Part of a small language model's weights: tied embeddings.
Each number is 128 + 32 x the weight over its row's rms, rounded and kept within 0 to 255. Layers, rows and columns count from 0. The size above them is the row's rms in percent of the matrix's.

# layer 10 MLP gate, 512x192, rms 0.0855, rows 49-70, columns 96-143
size [ 95  97 100 103 100 109  95 109  98  93  98 101  93 103 106  98 100  93  92  98  92  95]
[[143  93 105 128 175 161 143 200 163 119 123 100 133 187  80 112 171 117 104 110 126 155  87 137  86 103 107 107 125 106 107 118 175 170 124 122 121 140 152 151 148 124 146 165  70 121 134  94]
 [137 179 186 130  83 140 129 117  95 146  87  79 123 138  99 101 135  73 112 181 189 132 201 158 173 103 185  88 153 145 124 136 183 162 143 119  95  80  39 130 139 123 169 156 103 113 144 156]
 [152  95 102 128 148 149 172  42 161 111  82 153 100 140  76 116 138 143  64 140 119 133 160  97 143 142 161 109 123 152 155 139 143 112 101 111 134 112 157 151  96 115 156 138 162 126 155 129]
 [103 115 197 141  77 121 104 151 128 216  85 108 124 102 159  79 158 119  77 122 135 119 109 115 158  90 126  82 101 127 171  76 127 166 141 124 135  88 139 166 159 124 130 102 134 127  75 159]
 [148  62 145 128 124 157 108 161 157 164 147 120 136 206 185 142 117  97  91 143 165 180 128 120 147 155 173  97 134 155 119 122 161 151 109  86 191 129 163 134 123 140 201  94 133 140 131 139]
 [126 134 224 154  75 160 114 143 152 148  72 150 121 144 129 145 123 120 124 177  94 156  87 175  91 146 163 109 102 110  95 150 136  84 144 133 126 107 136 144 126 139 170 120 168 163 109 148]
 [126 145  94 137 134  98 152 103 126 106 167  91 149 184 100 124 118 135  54 192 130 137 142  99 123 119 181 163 145 115 104 188 120 121 107  94 105  88 126 143 126 124 156 104 136 194  60 150]
 [107 166 120 139  93 164  75  78 117  84 145 127 105  70 116 166 150  91 110 106 160 150 173  70  97 137 106 105 119 152 151 107 153 117 135 158 157 110 114 171 131  55 164 135  43 156  94 148]
 [142  98 119 206 153 177 149 137 130 136 203 109 104  71  96 162 114 119 169 143 103 179 194 120 142 114  78 113 122  68 129 125 123 106 139  64 171  71 126 115 108 152 108 122 143 101 163 151]
 [179 106 158 121  60 190 117 136  85 143 153 127  81 112  90 148 151 148  83 128 192 196 121 111 115 129 143 132 134  63 143 124 144  93 134 138 130 164 111 162 145  82 140 112 148 136 134  53]
 [ 99 143 161 138 139 152 115 117  89 118 140  97  92 156  71 141  94 167  73 112 121 119 130 147 162 173 124 171 111 128 108 130 127 181 113  91 135 110 151 101 178 126 159  52 134 131 113 131]
 [ 76  49 128 138 149 136 105 144  94 104 199 135 155  40 203  69 129 132 143 177 140 169 145  62 153 139 150 216  46  92 145 131 161 117 119 136 125 105 134 148 126 176 168  97 127 132 127 121]
 [126 108 123  98  87 173 122 138 140  77 111 146 133 125  92 145 128 118 170 124 107 145 184 136 148  84  75 144 133 136 179 120 143  86 145  91  93 129 122  58 139 137 113  77 108 125 101 136]
 [ 90  56 131  81  61 107 104 134 126 169 115 135 124 153 160  49  54  80 124  88 182 159 129 160 133  80 101 176 108 146 176 141 171 112 185 112 132  57 101 143  88 149 105 118 158 145 148 151]
 [141 122 123 137  81 130 107 161  90 162 136 206 158 134 153 147 116 128 122 116 146 143 179  82 150 135 148 109  51 143  54 152 157 109 114 111 158  83 136 187 133 102 108 107 107  71 168 150]
 [135 117 126 172 118 127 167  55 171 137 102 158  77 110  85  75 129 143 142 137 136 137 152 134  42 125 125 188 128  81  63 135 121 136 125 128 123 146  92 154  87 159 143  87 119 180 128 109]
 [127 145 136  96 129 122  99 191 139  61 153 131 165 130 139  78 126 157 115 141  78 162 144 103 110 163 127 107 116 148 100 126 173 122 116 103 109 113 119 200 121 103 110 155  85 136  82 151]
 [181  38 101 111 184 140 117 140 137 152 100 179  94 147 126 121 114 114 167 122 102 180 122  61 139 177 148 144  81 126 144 139 145 102 210 112 114 166 148 126  83 136 145  51 111 126 135 124]
 [119 153 106 107 159 121 110 123  89  89 121 121 158 127 129  95  86 120 130 174 150 149 153 100  62  69 152 125 121 148  82 131 144  83  84 152  74  88 124 111 119 104  53 106  63 120 108 131]
 [ 81  97 130 139  78 103 126  96  91 117 128 112 137 124 127 164 129 118 131 147 149 130 138  93  88 126  86 130 163  92 108 125 145 123 179 148 122 103 125 188 134 100  78 173 147 150 151 156]
 [125 119 141 139 151 128 115 116 147  84 217 106 140 132 119 136 109  78 106 147  79 142 121 110 141 134 144 123  93 143 158 132 129 122 146 199 127 152 155 125 118 167 149 107 157 142 110 120]
 [112 114 126 100  99 100 127  55 111 144 121 175 114  93 151 152 158 159 147  79 162 125 184  59 164 162 157 131  92 122 122  83 146  92 105  84  68  50 137 151  94 113 135 139 112 129 111 135]]
# layer 10 MLP up, 512x192, rms 0.0837, rows 49-69, columns 96-143
size [ 99 100 103  99  98 108  95 104  99  98 100 103  92 105 102  99  98  99  95  96 100]
[[168 146 119 125 149 129  74 136 148  63 146 107 114 120 142 134 136 131 161  97 116 161 108 128  52  79 116 145  70 133 120  82  93  99 162 117 117 129 168 139 135  72 104 108 117 125  47 161]
 [147 170 136 159 101  72 155 145 188  62 157  95 122 156 161 109 131 141 162 120  86  96 142 130 131  92  97 113 117  96 140 121  91 109 176 158 151 159 109 117 134 109 163  76 125 211 120  87]
 [ 68 123 140 109  86 126 175 161 107 107 126  88  92 166 130 142 175 143 188 102 158  70 145 111 181 144 125 105 145  99  90 152  83 113 167  94 177  96 122  90 138 180  95 137 115  95 169 119]
 [ 88 129 119 104 145 168 125  96 136 121 152  87 156 115 125 142 115 115 145 144 154 179 173 134 131 125 154  84 107 163 142 131 148 128 137 117 144 152 160  84 114  89 102 147 119  79 106 102]
 [ 85  90 138  50 191  96 166 149 130 169 148 107 162 107  91 137 131 129 119  85 124 147 121 190  57 117 119 100 143 184 125 129 188 130 136  44 158 176  78 164 107 123 108  69  88 191 144 146]
 [208 134 132 158 140 141 119 188 124 148 115 201 205 120 138 150  86 115 129 193  99 143 139 184 118 180  89 162 146  85 125 101 109  94 114  71 132 123 116 106 128 118 137 119  97 153 142 109]
 [136 154 188 177 142 140 149 155 148 137 199 105  91 127 194 111 105  99 160 162 136 139  85 144 157 106 105 158 132 152  88 117 129 132 153  94 163  81 116 206 123 151  88 151 163  89 144  79]
 [108  92  95  77 116 129 110  90 106 154 147 129 145 123 121 131 160 123 199 137  48 128  84 104 122 162 153 126  79 132 161 105  78 148 142 149 131 118 117 139 138 160 124 128  92  57 139 182]
 [103 137 106 118  88  95 147 120 120 100 148 143 139 143  97 133 109 120 125  74 139 161 128 106 121 132 107 143 148 158 182  95 149 113 144 112 140 116  95  90 105 148  62  97  99  95 124 116]
 [148 142 158 132 141 140  68 101 118 132  96 117 115 131 178 152 139 121 128 153 131 128 147 171 113 163 119  51 126 198 120 114 129  99 173 100 196 116 155 121 109 122  91  41 212 148 182 148]
 [ 91 108 119 100 172 143 167 135  96 119  76 136 158 134  86  52 143  96 154 132 167 124 123 125  86 138 127 177 146 146 161  89 151 118 156 131 160 136 105 148  65 153 129 118 102 112  80 147]
 [ 87  91 131  75 126  17 120 144 127 107 143  99 184 141 159 104 132 122 131 103  93  92 149  52 172 162 119 202  99  96  92  99 123  90 142 140 137 164 177 126  41 125 119 125 101  68  98 113]
 [ 97 117 120 155 114 112  86 147 126 118 124 117  78 126 149 189 148 119 172  94 131  82 164  80 128 143 149 149 104  67 171 164 155 102 137 129 142 180 121  63  60 116 164 161 167 148  92 166]
 [138 100 138 164 107  61 185 148 109 156  91 150  82 128 140 118 185 142 106 100 102 113 122 149  86 145 124 109 105 159 158 143 178 110 142 105 102 132 148 184 115  97 167  30 144 137  82 226]
 [136 160 153  76 130 154  80 112 105  98 136  68 164  63 115 148 150  93  81 132 172 176 128 111  62 212 113 105 138 119 168 154 118 163 143 151 143 104  93 129 114 215 112 171  89 173 167 143]
 [143 155 153 102  79  96  91 140 106 139 100 189 133 114 175  80 165  99 106 151 136 147 163 100 156 179  62 135 114 159 110 156  67 112 161 142 133 145 164 121  95 131  82 164  77 208 129 144]
 [ 78  88 184 129 114 146 150  99 143 173 104 100 112 100 149  69  94 151  95 136 162 115 154 147 146 152 126  85 154 136 163 191 131  83 139  83 199 132 130 172 169 154 159 172  97 106 113 194]
 [139 136 146 126 161  75  97 150 168 126 155 174 104 111 114 110  90  92 139 189 142 114 103 166 121 109 150 116 157 151 115 127 111 126 159 134 154 144 116 184 123  86 145 143 138 186 121 119]
 [100 125 167 134  60 113  84 203 141 104 170  74 123 111 138 118 121 119 111 134 141 135  66 125 116 142 179 141 127 157  73 135  95 112  65 187 144  87 129 140 123 141 134 154 109 131 118 105]
 [141 139 146 212  87 170 143 230  85  97 185  75 134 133 127  61 104 123 126 172 151  73 148 190 105  94 106 190 142 181 109 128 103 137  91  88 168 112 137  98 102 115  83  91 186 103  86 120]
 [193 118 154 176 108 118  88 110 140 121 160 154 113  91 124 150 178 128 180 136 136 101  65 143 105 115 156 100 101  96  58 123 107 128  85 113  91 151 102 135 107 119 167 157 142  99 108 156]]
# layer 10 MLP down (transposed), 512x192, rms 0.0789, rows 49-69, columns 96-143
size [ 97 102 103 103 100 104  94 104 104 100 102 105  90 104  95 101 101  99  98  97 100]
[[132 141  97 172 107 114 138 111 103 154 160 117 118 162  50  99 137 250 149  93 129  66 104 126 152  92 183 132 115 115 126 126 126 165 153 137 108 169 100 105 193 151 166  94 125  84  99  72]
 [ 59 112 159 205  84  93 118  97 124 115 116 112 134 147 151 160 116  77 149 134 139 122  61 159 167 112 151 166 176  98 161 114 152 107 138 106 120 209 125 129 172 149 182 142 115 144 135 149]
 [152 129 185 113 160 111 127  98  60 108 132 144 194  53 106 137 104 121 143 141 133 122 152 118 136 113 131 126 129 141 143 129 108 105 136  99 125 125  37  79 149  85 165 149  82 134  67 147]
 [140 112 124 150  86  71 213 150 120 172 127  72 127 125 119 126 109 107 168 102 122 161 172 165 134 141 157  72 106  98 102 189 157  89 131 132 129 111 161 132 162 137 149 182 135 166 117 149]
 [125 139  15 114 121 132  93  71 133 123  91 172 116 148 175 126 118  49 131 126 108 168 125  81  84 133 111 130 132 120  84 129 125 102 157 150 109 162 188 143  96 152 141 147  61 118 146 105]
 [191 166 160 129 152 109 158 148 114 157  97 113 123 174  87 119 142 176 172  96  98 121  93 100 114 142 138 140 124  74 133 155 152 146 105 136  75 119 161  98 139 138  90  69 142  94 118 141]
 [137 126 110 135  74 182 104 126 121 114 167 107 149 147 172 109 123 124 139 111 187 174 137 134  92 131 148 158 148 146 113 199 163 151 135 134 183 127 147 160 143 101 151 127 195 131 153 135]
 [110 111 123 158 109 145 130 146 101 181 142  93 208 154 127  93 126 124 151 169 168 117 137 115 176 108  89 138 153 148  86 164 180 125 122 153 155 149 144 120 118 100 173 157 120 108 219  76]
 [120 122 217  51 170 128 119 156 123 121  85 152 133 137 129 158 106  98 155 104  90  82 148  92 128 180 165 117 104 149 104 129 101 127 128  81 149 117 135 172  97 112 189 113 103 150  75 174]
 [147 101 183 162 124 194 149 125 149  72 134 148 140 121 124 159 159 190 145  87 115 146 114 149 120 156 137 152 181 118 130 136 124 121  66 186 124  83 135 112 142 151 149 132 158 135 157 136]
 [ 52  86 174 125 145 106 128 155 124 102 115 111 171 102 131 101  69 144 109 179 154 102 114 162 145 140 131 131 106 145 157 157 104 184 109 130 155 184 131 113 127 116 133 114 203 159 120 137]
 [126 116  21 125 141  65 165 135 101 120  98 125 147 179 183 128 170 227 142 121 126 122 193 154 102 152 152 106 120 154 139 116 141 100 101  88  69 160 166  30 143 123  86 118 172 146 167 126]
 [144  85 131 106 107 147 199 112 150 161 100  69 127 143  85  56 128 111 117  97 166 149 128 182 114 141  87 123 138 180 134 127  64 159  99 171 114 164 142  98 157 105  81 108 147 105 133 161]
 [175 186  62 125 143 126 130 138  87 148 152 150  91 134 105 198 158 153  97 122 126 143 138 132 163 113  22 140  97 117  82 118 135 114 127  96 129  92 155 127 137 168 192  98  54 130 182 107]
 [156 115 143 162 141 183 156 159 133 172 181 100 130 148 161 101 152 108  88  62 121 168 148 101 115  92  93 131 155 172 180 116 160 120  66 189 123  85 111 120 155 137 108 141 119 171  80 138]
 [118 141  87 171  92 136 170 110 130 133 154 128 132 150 119 125  62  63 183  50 161  88  94 167 181 112 165  74 101 108 169 111 142 135  81 161 148 151 126 104 106 160 101  99 136 144 123 122]
 [163 123 114 140 145 122 139 179 117 104 136 142 162 149 168 126 136  98 117 107 117 152 131 104 168 136 143 134 134 149 122 139  88  91 117 145  92 113 126 180  64 124  90 172  81 145 115 131]
 [143 101 199 148 194 125 117 110 150 178  90 139 170 167 121 132 184 141 114 158 111 100  95 107 191 199 160 126 101 128 131 140 165 111 141 113  96 173 130 107 142 109 133 124 184  91 157 141]
 [127 141  22 171  70 114 120 111 176 114 133 113 134 106 176 132 140 135 140 134 119 165 179 155  77 118 109 141 136 107 166  82 126 177 147 125 143  79 197 166 146 121 114 134 112  93 123  75]
 [109 111 104 149  72 134 108 113 118 141 175 143  85 145  63 143 107  90 115  83 105 158 113 185 128 119 137  86 135 127 203 181 128  74 175 158  90 118 158 154 179 143 106  98 110  69 132 109]
 [179 143 113  68 172  99 180 129 163  96 169 160  84 116 172 131 102 141 124 184 206 186 138 104 152 105 160 115  84 113 160  84 108 140  97  52 108 109  71 116 152 209 142 127 139 121 136 170]]